config.toml
n_kv_head = 6
head_dim = 32
weight_decay = 0.0
schedule = "wsd"
seq_len = 384
Each number is 500 + 25 x the weight over its row's rms, rounded and kept within 0 to 999. Layers, rows and columns count from 0. Numbers have three digits each. The size before them is the row's rms in percent of the matrix's.

# gate: layer 6 MLP gate, 512x192, rms 0.106, rows 24-90, columns 128-191
# up: layer 6 MLP up, 512x192, rms 0.103, rows 24-90, columns 128-191
# down: layer 6 MLP down (transposed), 512x192, rms 0.0966, rows 24-89, columns 128-191
gate24 099:483494516512500501525530476510471484518540502478443499511518472524517492505491527479465500515516456503532489468514468506531501528498497502488472528529493528445463483513485519462528487482463497
up24 103:479495497523510518493501531489514513489520500502522524478507517504463499437528529508412479506527509501479475527474472503526477529446517511498473490551531495520476476502490515550516502501521473
down24 103:508518524526517471465502475487512447528517520542504499469490520470551525495486509505534484503440549505534490502504502472478517501521490474471494499518509525508485508481467518548518474506520497
gate25 098:520468467448496497500503495520510527522474533478471484532540515503509517456494498491523493482487472510487468521533506548537475464502518479489498513504494549511519481522487496505492546510497520
up25 097:501476497480508480504561550455521514488500495486478552519464468477491515509540478545487480469499507489531470475456522518487521530535486503527486534551500483503527526503507509488495513475486515
down25 095:470544483489496484504480474482473553516467484458502477497492498492526484504513476496532496499513517505508493508498512450496504449478465510508484516531529510505505531462485463479465524508548527
gate26 094:455464477502471461511468469500472500510508494530501492511561532511485468506529522482491484473500503498512508537506477466536477497502417532494501482493507539526478511477456527493512481500546501
up26 095:471501478541535481460499522485518545497490459492477479487449497528549531483479491482483479506487505504495517487547509507479488491521544524539493494503482449464513460489490426535466495475504471
down26 093:538485512523481497509511554483476492560507523496507485501508472484489526546471506511476516459505498474445516515508494487507512489529515451499436497456504521483508471493522520481517481486536520
gate27 103:500474529466455441481553548517476484506494526452459480481522502502513501507505509492492489442461492456502505471517458527480527477519557528503500484504496514483501527512529528496488497496519484
up27 097:529504518465507484497508510458481511476510546493491464495453475475533538500539487481524508475519466497479484452524490527457503483481494517533500505548482499547513522508536547485538497478514485
down27 099:505504477483486497534479480466469554491522481450497538494514473498519540460542454512519492532499475501479508505497529509503513533496525522466480499495467455481484493490473455500463549477506526
gate28 106:499492487502527497477449542522487541528511520552504469529478533503527446486491538468516499470511495497500475488480529493492482518484500524493488503498476484489490497490535477505524521501488501
up28 105:483523520499478461444482489501499480445525507461513470475493497492519488516469504493462490513469491497550507458511501505489488500504467492494524494573478524508519510508537513496517514470515504
down28 102:510493518517529474516507503515507491527497513518525476491517469475527541488508474504500506487544503560461510500491486514550544529498521512510507500518528482459498497473470483524532505514486532
gate29 092:508521474520512548501477507489531483511492513518506474517542466520490509521497491496507498453451527515465487554489513522486538501507490458484518485477473484505502542528472487516466498481522521
up29 083:487523459518463482458483499537497534502455468500483475541531494496516485484492504566513517503494435506483472546521473439532493513544506505511524526572522464533478493536524507491500522505459518
down29 084:507502489536506496479521480502514490557486630509463515515539474522446478535475531458474508512509525491519497488476486532516506504551498518471509502457488516530508491463510485549479538463509554
gate30 093:491486506535520448448542514548462494537452496537504502463506524484503521495554476480468495479525503471516537454542476503483510516539499501502501498491477504467489491494488471492504532524559541
up30 089:510511478477493501467507530470476492476496510505481493490535541517492470478480535501515481476479495464471496487467519488491448457514505504517461493503514484461497482448495530522508505510494501
down30 092:508523556483498516502443490464531472588511535528463511521471472502478499493483505507453492492562487505497506525486482477499489511486495486510515516478507510508538500459468450463471499517513521
gate31 101:505506518513510523519439484518440508530478491526492488517481509471493523486513502545515493494491477501467520455559499482521494504501540476537497497482488502489531515486558487517503505469533531
up31 100:497511562475516437498508467486463506495471523516524518463512537517474497513489507509534492499502513519531537543543550531513444515483487459515503511506510498479518537481544485536452534548525513
down31 101:521482466513500486484463478492556470455514521512488482483523474539521523529478499526509472538509508456489525467458470515520485456486527526476478476502515504503480484438503530488539495487503462
gate32 098:484459526506488538465526469506519526513470473481496463548551491505486505489511490537479496480514476508518543506477523495513525498482507471536547545525475472475487487501511522478520492528508518
up32 096:483476492460538502478538528501498498494547455508523551517461519517493473477510527476485481497502471532508495522481493475518480549524487520435516466499497506457500517537528490541541531505471472
down32 099:480480506515491454517479505495475532582515510531471535481504521510524527474486526466501508538513498496519484464546522487501491499523522548477490467463514531505539476467548447489503487490485505
gate33 098:531527543491505491470522558486480494517530483482532454506496442481488510500525484502454504495515446505545501496533475521490524515530529458503521488516466522506477486490511502483455484491520539
up33 101:507526527496508499498518515476509476476484506498508477476480501481522452458480458503531523502473492517522525519504506546498483502529520506490491507486458549468501477476542483500505529507537475
down33 103:507512493429514487522456490492512500469519478500550481495526504502534489523511483492520531498502507531525483503469494502499495539549520553530520505458526539482442486506558509518539485526495446
gate34 093:529520557475528495538545506524495482493516471480492497504458461523502512505472514505530524514514522479535471486501515526500537516524515473525545509485473462486506514464515520460509503516467490
up34 091:501508510471466463519505519494462512486488513486474526520516495493512492474507456529537491553489537510517527509469479518471516516560497514455526478482467534464471528507534486505554470473497452
down34 090:445500507516515464488470479500493540453445438473567486521497526501520529511533479505490504509518475507528493537515463473499505499499488491439495479520475500477507467494485490484498478458496454
gate35 099:465524468509491524525487523494470467521515460492472490527513491515506487459510503489496478485458478496491482502480492473518465492528479474503491495483523533518520490532524478412448517524488540
up35 099:457506504535515478501494544518524502507527481533483451519515462510491504530461487511501474492476488507547489482474477506496523498514457461492489430489482551521474500523481530479487523492490514
down35 097:542496500500469491495527487522497531434519478522502496511496497464484526476479479501489522500556493493516510501469513509520506507566541501519474501504453457508516520557528503542486513500496512
gate36 100:503544498462456547500488511526495510547461444480479489503507514502525499525499481496506491531503469526494482564541498513464514483534472507509543523514479512555477513484519520469479518539501500
up36 102:473479524480505536532491517446504501524515492490502536521474539539510461550527460503515499505468473514464508462537501547482529479510486501507523510520477496508474490483520492486522536501518463
down36 101:508495511502439480524451488517492465515481561524494552497499464536541483512468506492530528495499499499517485492514497484523502509489486507509525506510510496524491530518504460540495504470502517
gate37 091:506518472492492465481542504535472533510540479492475505435491444474527494497485520519471548468477479463559522502513500453496496463460473464514522507497547509462523448504478525498507556508461475
up37 090:509495494475442528493510490537501521545480481524524494497471497457487501494540463503493499515548511499519455503503489508539520501507503464475495512510451515489501493479531527556486477560485499
down37 095:510475523505512511534547514507492475475526510475465478540487450508484526529478489538462491454514524496479491534525423458443487520531509469501505496481501457526488541474497484540528506509533472
gate38 091:506531526499503505534487454527495504490512493561428486522564530519478451477497504461461520510490458486465494503485503498567491502502513540518496499490492481444493511500501510512464525450500547
up38 091:463483513512499464507515510455495496503486552577520481487512493498492511513455492508482504480487494506463510450494496545470462519503468528553506507476512491477515519518480532498489496498468507
down38 096:518520523506472518506499456490545503375518475526466515478501505557492527503504473511506485533495514488493505486464498464530501526495522523541508508508502470471499530527461534499501522499526495
gate39 102:500529535498467490501534476508510535508460494522481492447503415494498517483511535567519514462492489503480499490489512476490500515468536471510515483522493498486502500503524510466491513480472501
up39 110:548529432504498530536499469524527491511497494497463509479498462464515540540502535534463521505492448483498510512460513496507507483524513506466494505479458500496525519479511568499500488482495509
down39 110:478471461499524508499476500477466531484499506468468507504501480521487450508531512479508481509481474507483536480522486519488537480509482485524485508503472526591431502479484480517506529501483501
gate40 099:462495542501491510519532519479481475509479504514518454508514472493474518480499537492459518497507516519469476477479511531480527492489494461528475465484474496450508492517514502455498493555538522
up40 103:518491526497509506458456528526490509512529492498511546482507497474526483523458486506530536525545475477511531530532491512521438467463462535521533534481525458541509532481508468484510488473520492
down40 103:509468518546537486523543512535522504548538516479479485523491467518464511494462484505493498489480529516496567515478483492473527514467489463507519493485501517487445486568444514498514466503542522
gate41 106:474504524527516529460536560523474509526507520492481537509509506514510500524499503498478484448473453472500527479509504552488559469502505483491510491513527522480475494506502526482500501483536499
up41 099:517526498503490487522440530495555454509516488490466506503499504520527537464499473465474508470509552456472488499473520514512533512483496473498533485475511504495508504510471504472512482512549489
down41 101:497514502495475552489509545469501558498468461449553472503546549481470519513525469573519487501517461536483472511498475479461519506496495534493495516514468496517497498519520474495479495480523508
gate42 102:508499517529506466493473520496509510534521475529492507470551483462523480477462495519479450502506501523496532500479539492477497465468477500490532507491523509519553512523503513492457504462480482
up42 099:515501484505520529504509464497461480526508516551481532526515516507516493488489529503484529505444469474489536518488506550521453457475489468496466472490502521465506530515499492456514554472491492
down42 100:534515509527507531530502496493526496473512511516486511466461536483467492464488500508539485522520480494526515474469505499507515495467492509487548500520502509502502448504514517489468535496495499
gate43 100:517503486484556487492502543506533489533523523498494487497507521502481491553531492525510512525483419504537512514499550544533521528490522502482521521512482508532552459487519521508533528497454498
up43 101:488482527547494503557517482488504463521514475527512499470475489521521511467476504479543511524495513476502525509486508459553538526515494533475520492493507528507489495500514527502491508497503499
down43 101:478470498529502521457543515519476496497486499496518511520506512504486506448533507496468512479501542500507521539490462462492418447489500481492557491479520486502507462505511534502507511518489526
gate44 108:540495479503497446527503508505470489534531562504488523498473521473488511482475495503516525483475456476512511566523513487523467488485503467500484523523488516461481526481504498496399509509477500
up44 105:504491572485525479464500528469515526472520512500502501503496496510483488537520521507488486481508478484553479526465505494483490518462515532534471511562516471516549508544517461532492462471473531
down44 105:534545504498481503495548469518466496546515511521503491441481505517493487510493478491558477526503517504536543486478477538470532484470550515493501482506511520512483507472492515503481485472503538
gate45 107:518503536455509527484499492478455506508491495508492483523514553551561482509489539528498487502459493485490504518505509507503485451491525518520515540480504513500508545495488519459518498514554505
up45 107:537498501519514521501501520520481504475469517529518495486479501554514522512448507465490485480529509523469464550492496489481474488446519558536487493456466514510512553489511533515486499544492477
down45 104:498482518525522454525503515472513506428508499499489478492529503510535480470540507532460509513507521495508498493477498507532532495491509526471496499550549488529477523495513470512501535492496497
gate46 106:513541480496534497505505509537485498531504475494462463510521468516502536469508537497510458481507498521494481474481510473490487517487426491522511513435501515526516512501525482480478491498488463
up46 111:507523514502503516508537473490486477505506496480519513517498546472493463532492501506491537527502461464475516500556542520558500492488549496528491470515514507502505500491488494517544510477490516
down46 105:511517532487553502524492516527526523583528526519497468527475533518516525545558547504512454501490500442486508496487491504528490504512535504459481496488498530510497475535505473482496486522505466
gate47 097:489487550462518440508492459501456492481551531482489472489476499499493524505496546503513473481491540487503467513510485526483545443460488508547530541502542487477474529467464458470504506486493465
up47 093:513463531482505483506526518532502468498482542471516511447530499531490506560490535512531483506516467488475488487529476491489441470509480500512490497440482491500469533498450457482474463497520464
down47 097:500499524461530528511475479472494490441511494490492536477493518485503499490520494525505492486476528548530507495487493510520500496497500496502496505529524525531513499481500541496474542493524438
gate48 096:491519532505521498482491498477460487492493459512484481538468539459508461524512523451496511435485518510490536496488506489496499502485466502512499449548512526453502513529551501493467452474513534
up48 092:515542491517518503497507510515492500504490534549513509497496504505478508491486487485480514513491478513468496522502502495495510474466473490484504451512515544466492482487495463491473529494526481
down48 094:484478522499526490477518511483474479471529488544440502487491522505527541467503521478524530499531493484471470538485462523494482500489499545487508461522547492501549501510503486513522527524503524
gate49 096:499497522489496477486532488499473463538496503473496503552525454466507523491487495474524473523540497469490520497482482527497478516482542467491485505462497502521491479479516519499501522525498516
up49 095:523497517510478485521462519526514510507459484524506505485532495475488489500479537521529547505494536535546446479548480575522433475483494510493463492540508526469531515483499470512485529516505491
down49 097:492506507474522498508540498490501491518461530519508522507465454522463503523538470512482480493467526514472462498511463531489549506508491476538487485538520481455480514463479434493483484484493494
gate50 101:469506498502495542516480530459476502507484467492489491473536526468481520530492514514465488470454501506543509523525537507507534509536504487476516494466502569455490469516520488508509473506474549
up50 101:484492525480444526540501497523503558502506505499515504510517518463480572495501552496518499512510480526509538550500491468515519493514511515482506518512507510545462508450524507504514504498499477
down50 104:546498495522522509495466466496516491504513511517485532527523479552527515497500502498516523519516502500492514514516519530480480501480498441480514488479500474465487487435534530486533476498503473
gate51 098:471498476497480467513498471466493509542556486522477481497487464478543500452529477512464508448511500480445533458522480512517507514513531502471491569502489474504483470503556523464469497481455493
up51 095:460492522471490502482495490533459455496473516537508520476522533553477469517501507506529517498484495509504538468492498492463530473500483507530488478471534473502482491471441480510514506505514492
down51 095:494481449489504545481502518448472537475541488463495498511477501501488483470463508513473524471508534487476485508452500467486508557530493480495502547539475495484470486519501524447484473478527516
gate52 098:487465475493524476472453463492480498516526478514479457463500498519491502483435504508527525499449478512494508489522501481514484508482477484537529469447495494483550472481541509486527458505494498
up52 101:485500494539526470520463507490520515516466512530479514513484486469531505532521485532531476517494478546498459521485501453540498481515477487523502492493491478488525475513490502503490481468504507
down52 104:495497547504505532488495488485509501500514479512491463505514521499513520494474470492502528490454469556499479475514493511465497538512508507507512566475546530481477504505507499501493528520514471
gate53 105:513476514484477475478551510508503485516458546507503462488509508512541536526490466513486532441494500475512499481524523507489541470519519469486469463487478525475535506505523519470487468483498500
up53 101:496462485484495512499507504504541527536451540490501500463543457521536497524500538504492458489496503510502513469528521447454484496502461517512494452474501471470511479492499546488462450502498510
down53 104:516495485493457516473524487533533490455521513532473523451517481481489540539508484550523496497523478472482490504485493516505534514531480461505499503494469533566488485524514520510502495526501474
gate54 109:450512525492512492495493448519489499500498544499452478521508509483502488517517528474514505462471464506467505465496492519547502486500519484462488507534469485516513527474487478505478527523528541
up54 106:549542472499548530500518540495504518501446472487491460531493542477521482503492473506553528507496447449508495487533543503482489482492472478506532518513545501510507518507503529493551498462491517
down54 107:512528473520507504498506483492477490487528517535495451473515462483521536548547530518506522501503553500510494481493460537501510488501531501467518497517430454495537490450482529496465518510560495
gate55 101:536479468483460493535531533493494478512531515465473513536517491529488488484519519473517503441481538464483508485503488527504537550513522478457472515493522514490506505501447510467460500444531548
up55 106:467534523529480510495528496520506488483522491509506489486497515495512502486498510492534506503523477485527504514506480523468465445521447521504561443540490455530489538492507470509525471494469505
down55 105:545528501492489495538509530509519494552496465511459509521488485507499510454456513460470475474491530503542496524487472507469512487500545502483500512468516506497532503545503507502486495478456490
gate56 102:510470499478437473529456513510450455544448522473491502503514484497493519503495541510538488511527526483472521534509486515536542518507513485458497517501511533503523491508514521505463443510510478
up56 101:518452495525455488506523490530529502499467471507507514502519477485457541456454551541474485538497481489519553511494518484455488497502496509501525506496489504479481523464509511528493496488537446
down56 100:466479490497509474498489505547533479527523527475511509496483504515525489474478478515505463486465488506517509493453518482453536544482487493518507536489496555544517527506498476516494533551527510
gate57 105:536496465497492465506492452483496496478554478488483503486484491476534447507500509461516521449496482493533475502504519533492492474563519462513502499536528502472506516512533521455480518507506518
up57 104:510492469483462499509544471508468496504537474483492500465526509482535484532457554488533521469499489514515468499500526511500515487502551512510483536537504528496509483488486525514524499476465491
down57 104:507487517455499506469515514499544483512493502464554506472496477516501517507530483494478467535496535500452497474511478520504512518504503446499518426478458471507507504495519485522489515515538507
gate58 103:524481527536491470534499491503454452507525493526478469488521510519509467520500488530469478455542516495510505505483504526468532519527533496494487533493497495465464534467533547501531463515513499
up58 106:500468542488503546521515523441497471476512491530510484537539513512532469508508510498512513507458520478497505500467527462486499489519489468502502479452517489489484519508518503465508455467512504
down58 104:507475486496478526496505519477522501529516526514508514513476508501523517505490516515493465500482459506513483505501544521521502513533488501513531511546476488498460429469534447510473513481513492
gate59 100:472518521509507500505504478489457518510482447537485502534526530531529472491493549474511501516488441486522472482515522505507492506484490463525529477468534503521494546510512443478484478527482492
up59 102:475473511508487477517511502530529525515520543482488459512499506489532516459500460498499565490538477530477557505529539501488495527529511515522490510480474441516558478510500503514521521466480532
down59 100:485509546517493491512466524565481490501493507465506498500525546490497485500469515519448498487480454482542499441493510484527518527488520484504510522509462525492483485487489478479489461494512496
gate60 101:474475500527504497538526508493467501513470463495510542498526508544505489526522490508502511469493486446452528467475538499526520494538469485521527497513524489459485490473538485497491527483483466
up60 106:538498479509518449530541523498502544495489459534516481505529486522494489512513500508522476492463470482519505470467539507494506511500513506521530530509501501518522458460488498495526548495462491
down60 104:507498478470509566505472509506492498504484469478519552506510491511468484493533489486490501479475457527522502519477472536504427512515518510476560513508493486475517499500485513523485528557481468
gate61 102:485477530533500518538485512510504495512533474492485509526548500537518475474518487505464458498499519486506461492486471522469511509506510468510490497474511507464539507573456486499458483507483543
up61 099:542509495477521500471472538448489480508515485538507503485478522512469451485470482442546488489483497544506463510461481498517526498473465541464506459484496533526505504492509436480501452499502488
down61 100:486487532531504508467505503429516532493517490504456515511499472487505506470482534525473514487473516473553524493484516452488442473474472509496507539492498491505469483506507507473483465540487497
gate62 098:497515479506508493489478493477509447520494549480477502506471511476501479482501470503447491511500487459528487476520518533511430494508511471498518526532482484497466499497502440492491494483521551
up62 093:525482523438484490503514502509471512472488492467486513481517502492515484519480514488491511491532540531496505531468502489548506478485467451562488491488508505489503491475488480528517442523469513
down62 096:497484491490505500519492497466471513478523523478469546496458538495521504485499496489490433502501550502478501498502508503462535455506515473474507513538514496556521493525512453486492466534506513
gate63 096:506485511558476458513534523500519498531467505523475437496501483520529501502473482494516443488499501488509504503511477551524520493496488478517531496470473489490434530500517484453471539520527478
up63 096:485482463461491518490454509490499524495485469499519488498522509470485494505504488519486510516547509490474518519509476467467494516528486568522514525511489541532499517483486481504497516516494521
down63 095:492489481505511485497499500547515476550511495474505538495498467487519481515506553548519502473492494502486533484500544488467488508482521494497457516481519520485495493522470483534451493506506546
gate64 099:519515489527499491510501505567470496512508490478493511492551508494489486475508557493532495496500473476494503493511531482461451524531492482523532514541537527486504503493507522494486489528462504
up64 102:490472482476536512553534478511455495530506522508491510500505498499486566463481483498478517511477515516475500528498490557490491462506503518445483484501485500513533522494504518495456462510456470
down64 100:492522476507507494458529506489495473492493529447496505511532511511505512510522502531488557524531490470468474506511506507510520515543489515486495507501440496522499517458457487507495483561482524
gate65 103:475479505476499490528483485515530493524525482499456494483517436462522514497470505485484469446528552505509476500510479484473519488506516476475499502528545479495519528473535503472511508541533492
up65 097:524502508499522493495527499507482502504496469471526506473496516531491495503516523539489463524503510506471502515493493475470516487474493503520529498489523560453482481523462490561503499491460502
down65 098:496499530525502522483474470489509530543453538454479519524493462484520469464493514534487524489495502464476493474485527538475472499552495519512503513519499485517523520517522480513445498490494484
gate66 098:478474501511460493577517487515480518518475544480472520506540486501485537507479496525498483505502484491496498511571479518537498521539523471483516502532465487513527516475508508532509553484504511
up66 098:490463515509462465467504492496525533491477522490511494524454478507513450442500489546500533477508501475495471499452511484489526522495493555456490513520495463526478470528486531500494544530522524
down66 097:522485531474518501438501514525495478469513487477520499514485538537533471488530485456522544509506465514474488518498527478514502476496521439516527516470513515542480523531546522456468473528478526
gate67 097:500460526512436468543487518493470498502528479458519529472499495519511448491509429532481561488492486488508485520477520518523492523535494504513485481549466487469480504507501554462499505480566526
up67 094:514460508510503523544526492504463513522520493494493539482469550514484535493504493521425518500474496523536498482413485480491513485456559519524519493486510540489467521496496561488504450488489534
down67 093:468552497518490508524494519461472509449473539486539490548502477447517475521500489450494515513472497513471495533556496513525504518551491519513462537501499498486498485487534482487487518506476484
gate68 100:483500533526483499530554472505510502518504502548458506478496449456532471460500490531454545511472504496532522485493558499476506480486461492526479513496521532507472495487474545503506496517437513
up68 103:513488549534514511489513507480540477487485532511508510536475503492515478454481470505487500517480489500503507560464503553477452491482503476445468480518541501469469495540522506498505489527470500
down68 103:516487506524491504473513479507479530442507530466533442497516577500496458520539500510507483517500560486514461530509473516526504498524513506464468529498476461538503494513523515521506514503512496
gate69 102:496475558498481497514493512489481493516526529456453517492483505490492451526520537482506505505488483517536484516478528511530523506522515511515520459508528510477522499509528484436485473490499511
up69 099:477528506479491492517476515443484490515517499484526544567458467514506472490500518522484536471568488499511456478506520521519500514494506466525515535539505502512490459499529543485488468515527523
down69 099:537514482482474504441493512474521510575509486524541494452516517497515536484512512526511500490514512504484471477519477533461488528465503456498503484448468517505507492496498513508507497496496522
gate70 106:507475533550514524495478471504509500515549487530504497528523492505505489530486484454473489477479504499569527533538498519537494551457516501482491502448471540461536462516532442461464488486503508
up70 105:509523470521438519473437464478506477506513498506515530516517530524471493496530499511501481517502478570462501451507524447518522517468551492565540494470471480553501518484490483495554523506523509
down70 104:427492500541463488475517491503491498528488491457493469470532490512503543542518521524507479528525468493514520474478515528476494499529476530500513517456524493514481509476463492457472486515516478
gate71 100:531507505510500450504509533516484539522488464482473506494490473517465510482483498498495504502526507443549501507497497553543518473573464498482522515488511556503539445495513507519519499544502481
up71 102:495472505489526475491523506520524485493481515456500513513534493514502490481447535486480489477458498514460529464492508458464472515529500549479463533529466435476549507462522481522486533501528501
down71 100:520493535525484529528505487500487464474452512525504486505537471500469492485484511486475541525507522489488495447508484495491506492539521537456484515550513501462539494488485504480501503531505463
gate72 091:538505518502457482501510542449492505521509508491509526504495502488525497541529544449518495500499555545502492517571470548512488521517549493489530485492500461504518505500495509464498524486459487
up72 099:502526517486455479502601532461493491487504553497494538523477486530534492529536501481521517505485485502499488525539520536501512519523524467515522512509499473513514530468462496475508547475449486
down72 097:534501527477465467482497499523492472441502491489469524505526485478540519457512519469498512491514527476472455456521484447494517454530493472533542507537473506562499492457488509527533518499487494
gate73 096:529489465526525496489511489495513460535526518505503527474536429533468476487479470534481524488518524511462520544510564543557498499486510444475512498491487510490528458486512516486467517554521479
up73 097:518497470492474483530536550526504484511518486511484503504510494432490494525454498519497511496511491497498509545564542516459517531461524490452486494509510475472508514493502517517481546542527488
down73 098:499474528495458500451516520483494498493526476503506505521507481492511504468516499505476447501476483510487509476452513482492536523502478499512481465532490473536523518483457436537496510494464509
gate74 105:545486499546512440480511505491493487531528545504489453528506509509536501511480469513470503460498457489501509486486470522509507523451504477521496476475475512484500486461537514463501542494540493
up74 108:467543497524522483547462481474505452494453523535491515508477528473495479509514515506470508479497477471473534489531477496435488465486469507523503504497526482497527529508496497519485513456551495
down74 105:484526466453484507472466538526487495518520482477470521507504504500471523486532487530506479432514506492482502497497525463521482491488492485486487507511537484453488438541465469517472528508495530
gate75 100:524528503502492528451482518480478468537539487501509474548530482512534520504515497528486478446560500515487541507469468475500538502477542483508535507505473474467511534503499492484542456506500504
up75 102:495469476438526516478532502499513476499493489495487497497517512476509471540514522505532523474509483448490481491469476488506481513517468467487490524506487509484452522506469502509510478505542595
down75 102:500478462502528496515517543502533492467507503477456499498482560510547517489515461445482505485491512529511464526513528511536522534525485516486534457533538474494506479523494524483500455535479476
gate76 102:540508502493484504538502519523504497501508529466501513491468442504499494528536480485450500470505469507533512441456509477545545572468508484535503540533493478534519514486514494500513494483482510
up76 100:497473506503468488504484491516520508507474470534493520508500498468513535457529492517483522523478531449553500508512489478487490528527527485490482461511509534486507483493499478513479521497487493
down76 102:462543488478527492514506510468532487452514515509515478503504515495466504544516504473517454485519500514521508503457485508483493507508450486472458507509480517534514490560516512488524515488529526
gate77 095:503508511546515532486507499483491492498443465473469502522504510475488516492505475473486526458504485442475535528505488497459537539494547494552494439479491542465477485515530497480509486478535511
up77 087:476516501531546486485525511472519490498455473461468523503502522441503538537539519514458504482460512521450484510526520545534530502490510537509485498420497540497499509479516512490503515507495510
down77 086:517498476503467463488493519521506493412479490523544515485495498484523515481459458523523469515483564524450504495536516508514468508512526537513463544504497536481481468511500474534498458523484511
gate78 095:488496512505473485463501476495455472518467469493504457506518492494502492450504526509509456524515516487524512531512546519479524549486479480487529484471484467531564498484521468507484457506452519
up78 098:518480471482486494507491544559502505482473536478519537478511495522526552509491469506504521460501536484552503486484490492482511510551495525514508497501496502523506494529506496478553514455526456
down78 098:497502504520494505514499485447478518537471522428495484460514515488509501514523472489501509487535489557514542491513509516525528492476498481528482442511495489498565457506501485469483550517476482
gate79 087:554501515507493525528464502534496497486480531517504486489532522504495502506492501504506532472519521442480468502478512489527498498516463475557466510493473505490540497450528464499493538524528520
up79 097:485513498481509473447472489494519469489472417465549456493501492548520506500532521491494487491457512487509498515545444475477509478520537522461493482516520486492483480486461528524470490485515496
down79 093:496479489516487542519482507461475518559526549517480513484491525512499500503521490509476459501520518530494491511468576489512502492495522469501471489489508520506541535528489457488532452479484472
gate80 098:499473523472444475523531478526491507525503469492493528524542525528470481500504559514509510510535489458503503450487504457483539487491458468545513473521526506502499504514547486477505499486512533
up80 094:503519486510482468478498503490463460492511524472502496508485498482513487518509506467497473505490495512480499457500487486533482472562487478471481567478489527463514493456491496517475523509466506
down80 096:508550489483494557514493511497465492494498511509501480486499464523509482500503527471468474517510489505484527481518512533502437488495479496526456492508507493465528477548462512456528467493542506
gate81 105:486517472513525490507495511495475485482496498506461462493505523504492455484468516522483504472505512491536518528514516509467492489533508511483527489518514527546479579507496474476527505491490501
up81 103:497529527534467445546481502493443482502516535460508504469486533499496513462449533514516522502539524475497484574550471523468506515511486507532454472505516467508485520519493505506506474518510489
down81 105:492506442487483529518489506491520496480481470540515505474525520477536452544564499509504517490482486438506497468475527544504531510510477518496498481512520517505476544506521545511507537476510485
gate82 103:519504479493546526494490552515508499524487463513488459540503539504503524537525523527473509443497494455479503546510492485513508488501504478492547514466515507514538531470482455495540489489477518
up82 105:511516496499507493513502523522544476533484529516490489485464480466512484464501471502557480506459519516536512475538525532505513512489537499457501531513472514520543536500542526482489492454482505
down82 102:551482512524484475488520500491518514447506512494488465515503517519508504528468510544496503495481520489489523535496506518482518506558463456492508494476478507494483451478501499516507484494489484
gate83 092:491512489537494482472506491525551533509523502517475506505540468529493493456472501524433467529478496472483475493492533520558531546522503480515527491488509533512501480466535534462534528518490541
up83 095:518507498505498510452483478496499508504524489503509566511495490459499529487484499521559502496529524506512542491505514490467475481494529466495506513518490538482539457476505518464512474521525497
down83 096:531536472499487491510523463489496501486496533506485488487510483440543496551520482512479498494454487518536458499533536518514491497474466508537503535502502543516494558527491506533501498506520481
gate84 099:470496533490477516509508501534457520494512560516461514528477481459455527468521534478481497500502476478495526514545479499516521509534493464467500544535538479473467474499472521511538536514509545
up84 098:488532476476517515423480506509494523517503485425551475460523501532490513483539492471467498501495516495498485496522498518467460486486480518520483506479551464469527526496534535541480454506510468
down84 097:543487468551512514524499466467523509563500505519480490480531475494496531494525494537525477492493546521539514488521480487503488464539538469526500485492494523527530517477473489484513452499504538
gate85 108:510464505527471501495508502504472499512484529496432509500474501512448510500529505517528464456517532517479501494516482495478559484534514502511508514504489512498546474457507502481493522496519533
up85 108:498471514541548498495478538507496521483513480529516471451532478521510466467504487474537524489492500494527473521501528486540500446495458515457494478518541501546511498513489467481490513546522500
down85 107:491526509450481480481512499517507477550501521496492526504508492498468535512462495452538498497546513471514524480519497463461494482517480484503494494523484513511527471488528504473525513466537512
gate86 100:503518500492490505519492491526466470520483505445511463515498508507516481528516519488483504478488486518541530489493470502503548473487504485522524500506483487529541500484481458539494550501496569
up86 106:548477495450505517474496503501476497506504518518501454508491523481505485496500501442512442470503503484524494511510499516524487472518507497443539508480464512520514511532528496493518548542492485
down86 102:494470447496523491506457535506535512468477428513496502528482461491474505502519511473497491502548533476528497505483510547519494521516493486516510457532468535503455480482487536504504490454484487
gate87 096:484513523504544484510484530472505514509512522513461442531526460513513525503492463498523492487465511514489523494498509481547533512492487519492492505480524512532506475494505506479506521512507523
up87 097:464514471517539477480452502535515487482500470499508484484481516470485507500523515509532492469502506515558499463499504472474500510453531502536505476500515519511443504514470475470500482542514515
down87 095:475525450477485511492529506470452527477509560542451543482506508488505500468494489483447487483507500535495517576515492540504482494519504484552496477552528494512500521520494492470474453515514491
gate88 098:500504445537507504515506506487516588501522555481506469511534515500482506527479489539511496485487478481485519482489482436491521518515489516491486508475482510498545471462499522498507505501483497
up88 098:506460557533534508450467482496494505498513483528486500483491529508528496501468473474464496516472536495478485496521523540489500532457472504525475482509522511477490514507518444561512511538494528
down88 096:488495506479533449505516486492504521504491479470512475485496502505464466449514555546496499524541502568476474531494504467469514502560461518492520542472459486555531485448492490491487488519505494
gate89 094:533475512499475499531531503481476512513519500476488511527528533511485491432504480524534489515482459491480498531490517532494482497508500466492489450516488475539510458442491466504507456491475496
up89 092:527470543470480519517483510532507510517490525504526570490446544500523505498517478485506482466499493533512444499475495482523501493484508460495472438482530458473496515511469524523477535526454493
down89 091:484523458505505485555467517482531522457480504535457453479494487480482492510527486524505520491521487458518549502473517445493491530480444511498514539515504519468512497472529482518482517534507525
gate90 095:468493495536480493495505516523481481523492527512438553491484506472469531489509538487442469509528488498480518449518537492528500534505511497482495471468483489465544520461464491508488467486498545
up90 098:457480509497506498500481499501505482496475468562482536508474498445527509497489483505479479514515481470481528475502490458533478517545505497497503523495439472492529525530504528515534480461493506